config.yaml
n_layer: 12
d_model: 640
n_head: 5
n_kv_head: 5
head_dim: 128
d_mlp: 1728
vocab_size: 9508
activation: "swiglu"
norm: "rmsnorm"
norm_place: "pre"
norm_eps: 1e-06
positions: "rope"
rope_base: 10000.0
rope_fraction: 1.0
qk_norm: false
attn_scale: 0.0884
bias: "none"
tie_embeddings: false
parallel_block: false
init: "normal"
init_std_qkv: 0.023
init_std_o: 0.00469
init_std_up: 0.023
init_std_down: 0.00285
optimizer: "adamw"
lr: 0.000717
beta1: 0.95
beta2: 0.98
weight_decay: 0.12
lr_head: 0.00276
warmup_steps: 303
schedule: "wsd"
decay_fraction: 0.918
decay_shape: "linear"
final_lr_fraction: 0.0
batch_tokens: [65536, 131072, 262144]
seq_len: 1024
doc_mask: true
train_tokens: 1290000000
steps: 9725
dataset: "wikipedia_en"
Each number is 200 + 40 x the weight over its row's rms, rounded and kept within 0 to 999. Layers, rows and columns count from 0. The size before them is the row's rms in percent of the matrix's.

# layer 2 MLP up, 1728x640, rms 0.0295, rows 468-555, columns 400-479
105,224,203,231,229,192,153,229,147,201,206,154,153,231,233,262,219,240,169,224,213,254,205,232,273,244,169,203,225,178,255,186,159,185,166,206,195,125,164,195,192,152,224,137,169,209,233,290,172,243,176,179,199,269,206,226,275,224,253,149,181,197,221,263,201,231,197,215,225,184,209,209,189,173,158,243,244,190,252,248,174
102,216,158,224,215,160,237,258,265,136,140,206,190,185,221,198,206,186,286,212,191,275,220,192,186,192,181,138,153,170,141,118,267,141,172,145,163,257,209,257,289,168,187,207,242,225,247,289,147,124,234,183,193,241,215,185,216,157,173,182,197,182,258,273,155,237,201,156,233,231,185,240,206,207,157,140,251,136,165,228,241
104,274,245,162,125,200,207,253,185,192,227,212,190,113,208,216,110,179,206,193,202,217,116,214,126,246,259,283,236,177,123,186,178,276,184,177,147,176,184,227,218,204,174,246,193,207,272,239,209,223,172,219,217,179,155,236,169,192,211,215,184,354,228,183,228,206,185,173,212,92,227,212,216,249,260,144,223,192,236,220,167
099,240,125,306,220,184,207,234,184,246,234,223,159,217,206,184,237,220,232,257,128,212,196,241,244,145,167,225,179,174,143,140,193,213,250,296,212,263,211,172,91,204,225,115,171,196,212,218,256,181,184,262,194,176,228,208,189,155,147,149,229,216,184,246,184,192,232,204,178,179,254,213,159,182,249,195,164,223,212,197,198
103,192,147,225,222,190,239,305,192,191,245,150,207,213,171,264,224,177,243,166,142,187,186,166,164,192,214,77,189,177,156,174,230,218,204,255,171,196,114,168,161,146,176,117,223,225,207,225,187,224,180,138,221,239,172,181,169,206,206,256,223,268,220,230,225,267,271,212,210,195,182,183,239,255,217,238,137,164,200,292,222
098,180,199,172,319,260,269,173,247,176,174,161,217,187,220,177,187,130,233,219,237,182,235,226,201,150,198,191,250,200,237,285,182,132,220,138,156,200,223,171,215,248,245,230,157,182,160,208,163,202,181,171,198,122,223,152,187,241,207,214,163,219,203,208,186,138,170,181,164,193,106,183,146,138,130,268,226,187,195,139,202
101,227,175,179,186,198,200,241,190,182,239,176,127,97,228,222,182,243,246,134,155,173,210,126,246,148,276,215,213,115,219,287,191,255,185,281,225,248,158,160,183,162,232,248,223,207,246,209,178,237,164,262,167,182,190,159,157,177,273,231,166,174,179,197,244,177,193,195,235,218,137,153,186,269,215,217,160,204,232,281,187
098,265,249,184,183,186,164,241,253,200,243,146,173,154,312,197,158,190,132,156,226,195,238,198,250,178,221,205,184,193,234,167,97,214,189,172,187,147,252,199,175,167,183,116,223,193,212,208,167,182,206,190,242,199,110,144,284,189,215,212,174,229,173,200,195,191,213,214,178,150,197,243,142,270,211,261,190,201,196,226,192
102,213,185,201,136,188,201,163,202,189,231,252,161,154,236,274,189,214,188,174,191,206,212,206,238,163,198,181,173,260,198,200,130,203,169,226,181,171,182,151,254,132,238,164,195,191,143,204,194,190,243,200,250,164,232,179,176,191,185,153,203,238,213,261,166,258,256,149,195,228,224,223,217,207,192,135,236,142,180,202,224
099,172,205,202,201,174,166,164,248,187,174,251,178,233,200,175,172,229,284,184,253,311,197,203,235,175,220,279,263,176,192,139,210,256,191,194,188,316,198,210,160,167,201,259,237,197,227,231,161,177,167,284,190,132,267,268,215,177,212,228,184,153,174,185,188,209,198,155,141,150,161,209,241,234,187,215,199,191,205,188,153
097,154,188,228,207,171,190,227,166,214,176,159,166,212,196,215,171,206,173,152,234,189,289,190,172,246,219,206,160,193,203,161,193,246,180,215,192,204,195,188,163,192,256,164,230,214,190,166,176,201,182,230,247,259,261,196,217,215,213,265,175,232,226,169,211,295,192,91,194,192,220,208,232,186,193,232,176,243,261,229,216
108,179,284,141,225,185,195,251,155,199,233,140,192,215,276,260,169,192,228,204,122,168,151,163,243,186,162,210,237,173,198,223,278,227,209,120,193,155,221,291,172,204,197,178,246,186,140,237,167,154,215,184,304,163,205,146,196,252,137,242,230,207,295,226,254,182,145,157,254,126,177,240,194,170,170,228,215,267,201,146,172
102,193,135,160,185,207,124,168,224,158,179,240,232,228,209,158,250,213,192,238,228,205,214,249,158,181,211,226,217,279,213,179,173,262,277,247,220,174,155,141,166,213,194,146,212,140,171,210,238,247,300,249,157,226,106,266,187,285,252,225,248,220,249,156,147,235,155,245,248,190,240,176,244,227,236,159,168,274,134,238,227
100,190,262,191,122,227,251,208,270,183,255,152,233,204,190,200,220,180,151,174,226,157,223,167,164,191,202,235,191,128,206,218,182,173,197,263,211,195,245,213,250,173,162,160,176,154,227,193,240,158,189,184,234,182,243,178,211,175,157,241,265,192,147,176,216,248,159,195,139,244,179,114,279,173,187,183,130,241,187,228,184
099,229,234,181,90,208,204,191,280,162,233,236,180,157,196,178,199,228,209,241,243,204,149,282,192,175,181,240,232,163,210,136,162,205,223,198,255,214,240,238,157,172,257,231,270,200,223,160,214,190,162,174,180,154,183,296,186,105,232,244,256,206,162,176,236,236,237,246,214,191,232,200,221,187,239,118,142,150,128,217,247
104,181,218,140,241,184,175,225,182,222,131,157,222,286,129,222,208,204,139,224,204,171,198,219,250,123,121,198,100,225,178,174,142,190,192,207,205,53,186,159,226,227,207,252,187,191,184,222,216,210,196,244,196,262,182,234,216,186,174,242,148,146,244,226,163,276,234,156,196,188,154,220,151,189,198,161,175,232,160,189,232
094,242,162,141,210,260,191,175,242,212,153,130,193,223,185,166,184,155,264,167,235,215,232,226,200,197,174,106,204,199,318,157,217,244,126,160,222,209,183,232,152,137,184,201,145,193,255,201,242,263,224,231,133,296,234,220,247,256,231,191,199,183,205,197,243,172,233,176,235,106,213,125,138,154,190,217,172,202,238,159,169
101,214,189,258,144,175,185,179,214,184,170,206,214,233,165,147,163,190,157,204,194,136,185,212,148,203,153,219,205,238,177,237,203,162,168,168,225,215,132,230,218,162,211,197,191,254,257,193,219,239,230,215,241,227,186,278,138,192,201,153,207,93,233,131,223,128,185,163,193,308,200,223,157,188,187,263,173,210,194,184,117
102,255,280,205,195,183,139,260,216,135,206,155,223,140,136,249,165,240,181,190,256,158,252,269,163,197,262,238,135,155,171,124,181,138,158,269,196,262,182,176,205,217,246,206,268,201,148,172,261,259,185,271,242,251,221,113,232,206,184,128,187,146,244,186,228,254,212,190,248,164,260,229,192,260,189,218,190,208,247,229,222
093,149,150,226,204,166,195,179,217,248,165,143,224,276,163,157,196,231,236,295,194,189,237,218,196,124,210,216,185,212,169,216,230,237,285,146,174,161,210,239,112,180,209,174,151,158,116,183,229,149,165,254,110,225,217,193,150,91,209,272,145,198,218,168,167,163,136,180,232,229,207,229,263,235,185,159,220,180,174,203,230
104,235,179,195,154,157,180,225,213,230,211,203,248,248,177,199,209,185,252,181,213,209,167,169,249,194,206,183,257,186,151,185,213,286,205,151,249,212,209,201,244,170,204,274,252,195,220,132,218,234,153,243,231,235,172,175,168,285,235,188,262,186,213,202,83,224,103,164,219,178,231,231,227,182,166,226,180,220,213,160,254
100,225,147,171,214,182,177,196,221,191,207,177,230,217,205,158,205,227,164,173,183,149,209,254,141,176,180,215,229,230,234,220,181,181,196,219,232,219,152,237,133,236,250,139,150,132,225,213,225,271,223,169,176,220,232,157,146,156,260,152,143,252,172,178,186,228,201,273,222,238,150,175,222,210,200,265,221,232,257,175,232
104,241,167,219,264,193,214,184,181,212,211,222,183,106,241,159,132,187,150,218,217,181,193,228,265,185,233,134,219,206,267,211,170,236,161,252,225,224,155,173,236,132,203,207,234,192,240,207,205,189,235,200,170,254,222,183,235,199,187,276,135,184,201,224,175,234,195,217,192,214,290,160,204,212,235,163,133,233,197,162,124
098,150,218,229,273,202,114,131,123,244,205,220,180,169,228,306,253,174,170,214,183,159,127,148,228,122,222,230,230,188,234,121,193,183,181,226,228,163,195,137,147,154,238,182,103,147,260,196,203,268,211,208,142,147,201,197,223,241,243,151,214,211,155,184,261,176,280,197,216,195,229,116,199,198,233,194,283,171,143,220,207
097,236,155,217,182,198,145,214,86,241,174,193,190,204,249,130,182,173,135,158,141,197,194,257,279,205,218,246,203,161,221,223,163,249,207,281,205,173,206,149,155,180,194,157,225,213,260,221,206,187,207,159,219,204,268,173,132,206,133,170,151,184,237,242,212,164,211,163,210,199,199,163,282,217,157,190,212,211,254,177,225
100,118,228,140,221,292,177,250,272,191,288,157,179,127,227,179,208,199,157,194,232,219,205,211,145,225,213,199,179,241,268,249,233,176,201,242,183,179,226,164,209,232,215,225,223,199,235,98,240,188,138,261,218,208,262,143,180,101,162,136,183,221,192,216,155,163,162,214,175,172,195,228,224,148,251,193,138,179,199,167,225
095,224,216,182,169,199,151,230,215,227,200,186,188,215,211,238,171,244,215,247,219,126,101,210,213,184,201,253,227,200,186,142,184,265,167,136,231,110,151,220,194,250,186,225,171,180,277,205,245,233,222,200,228,128,137,230,184,279,263,242,273,153,234,191,164,202,228,247,212,186,183,247,179,183,225,201,201,235,197,233,171
103,196,128,122,205,224,177,200,171,200,204,178,160,65,137,158,234,129,151,172,153,217,205,139,149,188,193,198,168,208,170,243,218,225,183,185,231,189,200,161,156,210,167,166,146,241,185,253,226,268,171,188,150,241,207,217,193,167,147,253,230,215,259,231,226,159,192,239,227,152,215,161,269,187,217,178,189,196,204,217,212
098,206,210,207,153,216,187,203,259,198,232,209,210,206,263,254,212,205,194,106,133,268,189,195,176,245,177,183,110,189,150,146,231,149,178,275,134,254,175,186,162,257,203,163,207,216,110,289,227,196,238,200,242,223,198,233,180,190,268,192,278,212,189,160,196,189,196,233,237,164,234,216,178,202,193,279,194,255,192,227,257
096,193,191,198,181,225,163,152,274,128,226,212,271,205,283,230,142,257,220,243,207,217,209,238,198,265,175,244,186,204,158,209,244,232,220,188,165,222,193,173,149,143,267,229,229,163,270,225,122,210,197,134,186,159,173,190,218,208,216,274,212,134,197,179,171,210,224,200,135,178,125,258,191,201,181,231,186,160,167,202,171
099,233,214,206,222,207,205,316,269,159,188,137,168,222,144,197,219,208,206,160,290,164,153,196,179,216,187,210,183,186,164,185,138,208,245,238,177,181,190,271,216,187,201,148,143,143,198,121,203,315,158,198,177,196,214,181,201,175,145,174,164,159,263,222,158,149,182,199,201,181,177,234,222,129,215,260,124,139,227,263,162
106,175,173,180,178,227,170,311,143,257,221,240,172,224,192,215,136,180,93,147,210,197,195,194,172,233,202,103,159,335,234,236,241,205,184,181,207,259,165,205,233,198,140,153,190,261,206,139,253,183,164,226,243,145,229,181,108,163,221,226,179,201,180,204,169,242,247,181,217,217,255,155,143,242,238,208,241,220,178,167,226
102,142,201,161,252,172,146,242,207,118,193,187,237,217,208,220,206,258,247,179,151,336,124,130,178,196,174,196,259,154,151,204,228,194,140,145,193,222,196,249,223,163,174,110,185,257,154,284,173,133,245,235,183,146,239,220,146,167,244,232,182,262,228,239,200,264,226,181,233,260,194,235,220,161,179,226,193,165,203,206,218
099,176,165,276,196,176,202,178,197,174,167,254,167,199,169,221,202,230,232,239,222,182,235,188,147,184,179,205,253,190,195,227,182,207,156,187,176,229,145,169,221,220,175,184,244,204,185,189,169,194,252,184,241,292,179,218,124,158,191,195,155,195,219,183,214,199,201,191,192,206,173,227,250,247,198,203,180,274,234,233,266
103,228,199,172,211,193,212,271,163,214,176,285,161,278,150,181,211,197,226,185,170,175,192,163,132,217,137,188,115,269,203,153,200,190,141,152,128,199,175,172,204,188,235,196,188,239,162,226,120,144,190,219,142,295,311,251,168,248,95,175,197,238,225,218,199,217,199,192,248,180,193,195,230,258,237,169,183,196,245,232,242
099,167,211,222,138,185,96,194,235,250,207,210,278,212,261,165,218,187,235,155,258,191,214,190,155,142,232,306,211,252,171,200,184,154,193,280,258,174,234,120,82,210,185,152,224,86,200,165,231,159,228,145,106,213,269,220,137,204,197,165,161,230,175,191,187,194,222,185,133,228,176,151,180,178,149,233,247,125,144,172,191
098,211,162,166,253,228,192,232,201,224,177,206,190,199,201,233,195,221,223,171,214,230,254,193,123,234,175,194,192,157,270,153,199,235,231,128,198,259,169,161,222,214,245,214,193,221,107,217,185,198,207,196,263,237,162,235,221,218,273,117,222,154,186,215,161,127,165,176,254,207,216,271,157,207,176,213,201,220,148,275,241
100,242,246,187,147,249,225,207,173,227,230,194,220,202,234,245,203,196,145,212,225,211,223,151,161,213,244,225,217,247,174,135,161,247,202,205,248,159,238,206,191,91,242,250,275,179,209,249,200,232,180,238,223,165,215,214,150,213,300,226,220,158,242,227,260,216,208,172,241,152,147,174,199,185,191,176,231,222,150,131,132
105,229,197,181,255,169,160,148,173,232,155,181,180,207,181,200,243,273,150,197,228,180,92,228,153,212,166,249,253,153,193,149,166,138,204,217,203,157,217,243,169,220,198,205,215,270,173,181,183,254,201,202,208,160,211,200,165,173,176,146,209,167,185,156,174,181,211,220,243,241,111,176,169,231,159,267,131,260,200,183,258
098,203,168,211,196,225,255,245,195,203,191,215,195,134,126,156,272,254,210,186,172,178,125,175,224,230,190,212,122,200,118,140,158,143,206,188,240,131,137,230,192,170,214,170,144,222,163,195,257,209,148,181,205,182,225,189,195,175,307,183,223,200,190,234,103,192,195,144,239,165,208,173,246,252,189,179,159,240,249,251,239
100,173,131,191,181,167,183,198,196,168,201,173,217,204,202,290,199,183,151,203,203,199,250,228,273,245,195,215,216,224,161,133,161,226,159,198,190,174,259,142,196,160,291,198,197,160,295,163,162,228,233,188,253,150,204,162,196,231,211,151,160,245,171,214,172,121,173,216,217,168,212,248,200,233,176,213,223,179,163,197,174
103,127,278,183,167,150,171,198,290,221,96,138,182,174,161,215,215,176,178,131,193,171,229,211,133,172,223,194,183,232,194,112,172,173,194,211,210,194,86,171,187,187,163,197,213,211,176,175,215,204,243,129,226,198,160,186,196,148,198,216,202,249,224,173,156,265,185,165,212,157,178,211,222,182,165,238,249,157,271,188,254
099,217,203,161,126,193,245,292,213,238,186,178,252,284,193,205,196,188,183,235,199,235,177,232,181,201,160,168,153,162,158,140,200,221,207,169,244,201,167,183,303,216,199,206,187,148,138,252,155,273,159,189,203,189,224,249,196,229,208,188,228,229,196,135,227,143,121,223,260,162,256,160,135,111,208,139,257,257,131,133,152
100,198,195,201,262,218,204,207,167,213,158,212,138,185,241,174,265,196,191,205,223,251,188,289,184,220,211,228,252,195,216,270,134,159,205,197,215,220,165,168,212,275,178,128,190,126,235,229,211,206,173,189,203,138,125,183,184,199,179,203,242,160,183,107,155,179,213,218,155,219,281,228,217,231,141,210,124,191,197,162,279
098,174,139,181,253,338,225,215,191,149,186,172,261,217,141,200,258,147,209,196,244,207,171,176,197,155,262,181,258,231,235,196,256,251,108,168,135,201,210,200,247,184,199,239,195,189,217,152,214,219,212,264,219,168,150,209,196,149,187,207,215,178,275,175,163,126,257,207,240,210,145,184,250,234,210,154,155,293,202,194,209
098,285,150,231,209,204,200,183,146,228,143,248,145,159,214,207,156,229,169,187,175,160,182,153,237,236,216,223,217,222,236,232,198,264,220,248,178,197,211,250,164,175,181,175,239,219,202,240,140,167,222,270,181,241,233,266,272,145,274,203,268,205,185,246,221,199,157,218,177,140,198,256,242,175,247,162,157,210,231,175,217
098,167,187,142,197,257,246,172,245,180,246,163,185,198,118,244,220,171,136,222,216,222,186,286,190,166,215,256,172,209,188,196,202,196,187,149,224,222,266,221,260,204,197,147,148,275,191,179,202,219,178,156,271,253,212,248,222,249,179,181,176,178,198,150,233,252,186,201,256,179,265,142,213,173,248,196,171,252,216,149,219
101,211,235,172,154,154,214,208,152,155,190,271,111,214,258,198,186,234,161,164,198,202,183,213,179,171,194,241,251,183,273,214,163,166,178,172,272,248,190,219,145,212,267,202,216,237,252,143,153,174,181,215,145,149,252,323,126,180,162,171,174,203,241,163,162,300,233,266,159,241,161,237,182,112,221,201,113,280,162,196,264
093,252,173,195,226,216,243,178,199,193,173,252,214,214,146,137,146,239,188,196,181,255,207,243,204,213,198,211,216,288,212,194,206,270,228,140,119,263,158,183,203,283,266,231,181,238,136,212,200,260,183,219,153,268,190,224,224,221,244,233,246,169,198,168,158,171,251,184,202,145,237,283,100,216,238,180,204,223,162,218,313
100,226,184,227,190,214,183,227,192,208,168,210,63,129,162,183,170,230,126,138,263,120,251,162,201,184,178,185,173,230,188,219,201,249,231,252,216,204,261,213,199,185,171,132,232,169,238,229,171,176,174,186,199,215,177,195,141,221,215,267,214,262,205,198,229,212,197,315,167,255,199,196,219,162,251,165,218,180,292,204,187
102,166,163,132,223,188,203,215,185,218,180,165,197,179,207,228,120,154,152,169,175,141,189,206,183,215,169,263,171,273,251,278,177,194,205,169,205,282,196,223,172,185,178,155,247,252,119,162,178,223,216,225,217,165,135,167,204,208,213,242,193,192,227,149,180,197,159,199,211,209,155,166,268,224,198,210,200,230,144,110,166
106,215,155,182,236,210,141,119,165,201,207,268,203,179,186,149,158,176,247,201,248,240,210,273,301,182,195,204,228,253,298,225,175,181,207,266,120,232,247,212,175,149,219,278,192,149,186,229,202,199,192,225,259,252,217,259,217,181,188,114,179,220,195,319,182,202,224,157,126,170,258,159,333,243,227,187,172,244,226,283,231
106,192,237,159,181,136,152,218,232,192,222,224,232,204,197,197,91,224,173,182,227,213,257,208,200,251,162,229,211,221,222,179,222,253,230,293,203,228,217,136,170,112,165,175,126,234,232,138,219,82,204,197,280,251,255,201,192,199,187,214,143,258,175,267,167,207,240,268,186,185,220,124,202,150,194,188,188,165,235,217,176
099,148,204,195,167,187,286,165,165,216,196,201,215,185,240,133,176,137,268,215,198,152,155,194,236,302,228,264,277,198,88,220,188,169,220,256,185,311,169,260,308,258,192,167,234,217,196,174,199,217,190,168,169,208,164,231,200,204,187,238,157,195,223,133,102,163,218,143,251,228,141,176,134,243,263,205,186,255,146,168,222
095,130,136,186,227,120,191,183,224,180,191,208,225,338,121,232,141,215,249,141,178,159,249,176,266,226,204,230,234,134,201,213,203,171,200,259,170,179,215,252,210,153,222,258,175,212,305,188,240,206,268,144,169,210,183,183,129,184,226,135,168,187,239,261,225,186,193,147,231,278,210,216,220,151,184,214,79,229,272,183,194
094,204,243,162,198,218,234,216,223,251,281,192,147,226,190,136,161,152,175,267,158,149,276,213,195,146,256,187,226,235,182,164,266,204,199,302,243,162,179,236,240,213,182,202,183,201,312,195,173,203,201,261,170,139,184,274,188,257,208,187,137,155,200,187,108,239,190,161,168,221,204,169,187,214,132,170,218,254,182,186,234
104,235,238,168,197,208,179,101,192,183,263,235,179,235,223,176,272,195,129,135,107,247,181,259,256,217,248,203,254,114,159,202,174,186,165,250,190,191,249,281,242,226,255,191,156,176,227,225,169,136,155,216,232,219,216,134,166,192,206,186,206,257,173,220,226,190,212,233,287,171,116,208,234,183,197,154,271,209,151,181,137
099,205,203,194,245,197,241,217,266,156,194,162,151,165,237,206,214,147,224,243,145,171,165,288,216,188,143,230,194,219,164,242,209,251,148,168,161,249,196,193,202,131,212,221,205,235,149,220,231,189,204,205,178,141,235,217,172,253,173,242,225,166,203,229,154,186,214,160,223,183,305,239,144,195,277,257,144,198,218,161,256
096,162,212,230,201,237,180,235,211,181,154,226,224,143,183,199,237,207,197,263,231,173,151,215,251,180,206,171,183,254,170,136,166,129,143,136,262,191,96,261,211,300,181,226,257,221,145,199,138,154,168,213,276,247,144,178,269,273,185,182,181,183,211,207,268,208,166,293,292,219,226,223,160,209,169,200,219,160,197,228,239
102,209,205,220,151,168,170,260,173,248,165,207,161,209,204,158,231,177,217,210,255,221,229,239,189,144,205,181,185,280,217,189,200,187,199,198,210,275,243,244,253,198,181,237,253,240,204,208,223,220,194,210,221,178,181,245,223,237,237,223,271,232,266,221,166,203,198,259,191,237,204,214,153,252,230,206,190,235,135,208,143
101,253,184,134,177,258,164,231,223,215,232,219,141,213,136,255,124,172,118,172,213,220,250,175,189,308,154,246,196,240,262,209,216,217,153,225,179,226,236,135,201,206,196,187,248,213,255,194,169,264,193,188,223,218,199,196,225,204,230,163,240,195,157,159,186,249,222,236,171,204,197,284,156,205,181,256,198,185,131,180,217
104,233,270,214,184,179,135,217,142,206,179,164,200,267,245,256,194,191,150,174,212,216,216,220,182,161,201,139,213,259,219,228,194,190,193,177,134,246,235,168,230,283,154,202,190,316,236,176,210,147,233,144,189,270,200,211,238,193,209,213,217,268,215,211,113,187,191,198,178,257,158,285,223,271,242,235,183,209,164,259,220
096,151,172,241,205,216,269,264,203,157,225,210,159,204,243,193,201,240,213,208,215,213,187,142,164,228,203,122,212,223,239,199,276,143,262,154,225,249,314,247,204,207,263,180,197,202,223,210,199,180,240,236,161,231,185,204,203,250,257,207,240,201,174,205,271,212,233,201,198,178,215,246,217,95,220,238,130,252,277,108,224
099,191,227,175,199,198,222,183,195,160,208,240,151,163,140,251,189,141,189,156,285,164,285,170,163,112,124,158,247,121,234,127,160,117,142,233,249,182,267,200,117,192,174,216,223,202,225,210,187,107,155,191,115,241,225,244,207,163,144,118,200,208,235,213,233,196,235,235,86,208,185,200,228,134,216,151,158,150,305,207,215
101,220,134,273,215,171,160,176,174,175,196,205,166,262,191,123,207,190,231,169,221,122,192,220,186,230,268,207,180,276,197,296,209,163,190,264,175,220,218,178,198,186,198,186,164,174,247,219,191,158,266,174,241,219,266,213,192,200,185,206,197,221,264,248,186,235,178,310,149,213,155,181,154,196,246,199,189,201,212,219,248
096,232,154,196,166,193,267,234,235,207,162,196,215,166,243,244,255,193,191,198,181,111,193,183,150,199,220,244,187,150,195,203,231,201,116,159,215,210,164,234,223,243,205,148,186,295,231,226,141,227,179,220,126,220,99,196,186,245,181,169,197,151,195,172,271,247,215,287,203,133,240,225,119,225,197,242,227,171,170,173,123
095,210,123,202,226,116,156,139,250,143,200,237,176,254,201,139,209,202,263,184,151,224,193,180,180,222,236,203,161,188,207,207,233,228,155,181,156,208,192,223,243,260,81,136,274,252,190,268,236,218,142,212,219,213,208,146,146,197,198,273,186,246,244,189,191,249,288,170,188,203,201,152,269,183,234,203,188,229,141,187,188
100,229,192,163,205,259,217,153,204,201,151,208,216,174,201,185,182,184,124,167,220,157,166,152,222,178,197,153,170,234,286,222,143,111,175,257,194,249,247,183,207,193,215,183,179,185,172,172,230,221,234,225,243,211,218,171,211,168,190,159,199,217,186,208,158,177,220,223,152,202,201,238,223,197,228,148,143,241,146,185,152
096,226,217,260,253,179,256,160,165,214,220,213,209,196,193,207,161,197,145,212,205,212,221,243,205,199,207,148,173,208,191,199,193,227,184,221,180,142,172,216,239,244,203,243,305,207,224,253,204,186,232,191,166,203,261,188,228,247,184,159,199,156,231,191,155,271,205,177,117,249,208,200,171,191,175,170,178,271,216,194,260
091,207,212,180,141,248,237,243,289,212,239,201,231,227,131,190,257,264,214,178,223,267,266,203,185,254,153,140,205,160,248,149,203,193,156,146,177,224,157,176,195,261,184,147,203,240,172,206,137,216,217,168,202,192,189,183,236,268,183,176,223,221,205,237,258,208,187,260,211,137,214,225,156,170,209,156,212,211,295,244,180
094,160,226,243,259,239,160,224,224,228,183,178,161,209,216,169,236,234,191,261,183,192,135,194,238,199,148,242,201,215,178,187,206,197,180,244,155,237,117,142,115,162,184,194,231,232,178,148,206,154,230,169,203,180,159,214,200,234,147,242,241,243,225,179,58,236,143,175,130,153,127,251,232,212,225,171,145,231,211,201,167
101,202,171,202,161,193,261,209,214,163,218,266,188,170,133,233,182,227,257,124,177,193,191,248,198,141,132,199,238,224,162,145,171,198,186,155,146,232,234,205,207,197,149,122,193,225,199,209,158,237,165,170,158,188,250,193,168,251,245,181,229,160,202,212,101,220,206,226,225,118,205,217,228,197,256,211,224,175,179,219,234
099,208,126,219,156,186,172,209,240,222,142,199,173,170,172,246,147,179,164,127,197,220,166,163,223,188,173,120,243,227,155,265,249,182,170,229,199,246,159,149,127,176,255,183,155,169,163,182,259,227,215,256,246,166,230,115,286,222,182,235,200,233,194,228,170,146,216,157,173,252,199,192,243,283,207,214,204,229,186,259,214
097,193,196,201,167,189,188,165,144,239,209,157,246,209,180,211,216,180,250,168,151,150,211,216,159,197,150,185,189,221,173,293,212,201,232,240,173,141,195,207,215,231,216,202,197,237,216,227,212,206,222,177,109,200,179,197,212,196,155,144,171,158,139,215,183,172,231,227,240,256,211,261,194,203,167,183,152,185,188,225,187
099,227,259,238,269,206,200,201,190,244,79,155,216,103,113,168,202,264,164,190,176,224,217,254,228,199,238,185,204,209,165,214,226,162,173,174,124,205,213,180,245,244,176,286,155,259,207,222,230,199,228,201,212,260,199,149,202,174,242,172,215,216,195,204,229,92,222,113,165,206,231,161,189,155,183,195,217,194,202,200,237
106,138,241,144,149,177,240,189,246,211,220,189,209,205,143,235,238,166,189,202,224,147,219,208,222,239,213,193,161,218,204,210,233,234,81,195,214,210,236,227,161,175,68,239,178,178,182,292,194,219,211,200,203,282,189,128,207,218,266,275,207,195,183,182,168,227,170,274,156,244,273,179,195,163,171,227,244,219,216,190,157
093,159,147,289,255,270,212,214,158,166,232,197,221,131,272,180,169,203,189,196,201,169,213,237,180,173,223,155,209,195,196,167,133,89,195,253,214,186,239,278,213,155,232,190,205,225,250,171,138,184,185,186,92,236,147,175,229,133,162,229,111,151,266,167,208,200,162,190,258,184,190,197,252,205,164,246,202,93,284,258,176
094,180,207,123,156,267,187,141,210,155,220,193,176,223,196,223,234,177,159,235,188,260,193,184,190,256,149,195,226,199,179,209,144,271,189,223,161,162,240,160,282,267,240,173,188,199,192,273,232,286,172,206,250,209,215,191,146,185,229,221,192,160,172,213,239,286,221,247,167,219,141,206,170,261,226,230,148,87,167,234,185
103,159,185,213,220,140,250,146,203,325,132,175,271,149,201,201,246,288,148,196,209,211,195,157,196,223,181,208,191,262,115,209,193,166,205,243,180,319,190,182,276,217,180,174,211,274,242,182,336,123,281,182,205,198,187,297,147,202,163,173,263,141,153,206,134,246,159,243,153,219,192,209,189,198,248,209,227,244,256,228,164
100,238,192,234,215,202,138,254,223,226,213,168,247,131,168,198,209,198,253,258,89,174,246,95,272,211,203,262,226,229,200,180,204,298,196,281,187,191,223,158,179,168,237,251,222,187,188,230,212,212,279,206,234,156,231,242,208,185,198,171,161,194,214,203,247,167,214,228,217,241,211,232,212,145,121,212,198,171,220,201,224
094,184,225,157,167,190,242,195,225,165,182,227,242,195,177,237,134,228,223,172,224,196,224,191,193,177,191,178,221,169,143,141,122,160,211,167,150,171,237,217,198,178,174,220,203,139,194,227,246,185,255,170,150,166,239,226,219,227,240,148,126,275,173,208,198,171,239,165,173,237,196,177,160,243,195,220,261,110,180,191,224
094,207,144,179,250,208,174,242,196,196,198,263,151,182,188,206,157,229,235,283,156,245,203,213,198,141,195,139,188,165,204,185,207,145,217,237,214,193,183,242,177,157,194,127,179,222,156,227,241,168,300,201,157,162,231,221,194,237,175,95,139,170,197,229,119,204,228,166,172,157,219,212,200,172,241,170,166,149,186,260,223
099,218,199,213,182,292,185,223,273,280,204,208,185,151,247,206,174,229,276,200,165,174,242,167,187,195,166,248,256,182,187,193,205,91,196,201,124,215,242,249,146,212,188,261,127,183,226,142,178,259,186,203,177,136,207,262,123,199,188,241,181,188,262,197,180,156,178,194,174,225,158,181,230,165,209,214,118,229,195,174,190
105,192,210,74,186,176,199,283,233,231,109,282,158,249,166,187,137,185,105,219,163,175,109,205,174,196,242,237,173,187,188,254,257,164,191,173,140,254,202,192,154,172,176,166,154,195,185,227,189,147,199,144,198,174,216,178,187,115,261,219,147,164,176,155,180,197,175,175,182,202,268,253,225,262,200,219,223,240,211,188,311
100,264,173,130,211,190,178,187,154,236,234,224,235,241,104,193,239,244,228,275,168,176,241,263,230,177,110,192,189,180,198,240,202,258,175,167,205,177,289,184,235,226,233,266,206,204,185,155,211,225,196,166,194,145,245,174,228,236,253,193,205,273,179,191,146,208,121,238,214,193,235,146,212,199,136,189,152,192,177,216,244
106,163,174,183,215,163,174,275,149,248,227,151,211,197,209,248,92,266,214,189,134,237,231,110,153,266,157,95,158,221,205,194,212,195,168,157,219,198,176,209,113,145,174,237,175,184,150,209,206,169,232,236,195,180,250,250,255,166,104,251,158,207,211,256,187,197,184,177,133,227,191,227,174,270,238,217,210,158,190,164,278
105,202,188,214,192,130,190,228,200,289,237,134,161,155,230,159,243,250,181,269,188,186,236,141,249,211,189,203,274,245,127,188,260,228,168,198,175,162,204,175,154,171,252,124,218,202,280,214,192,235,252,207,261,270,191,214,160,223,186,175,212,213,220,188,161,170,236,211,172,203,194,241,180,149,193,171,214,127,249,219,184
097,163,221,160,237,169,236,241,227,179,273,245,215,176,214,194,161,231,208,197,234,133,182,210,286,209,119,244,177,219,196,177,201,226,228,209,237,180,196,190,176,261,218,264,175,129,102,147,137,169,165,185,181,265,174,195,232,169,202,234,209,206,193,207,94,225,202,149,223,219,166,184,241,225,181,226,175,154,209,144,275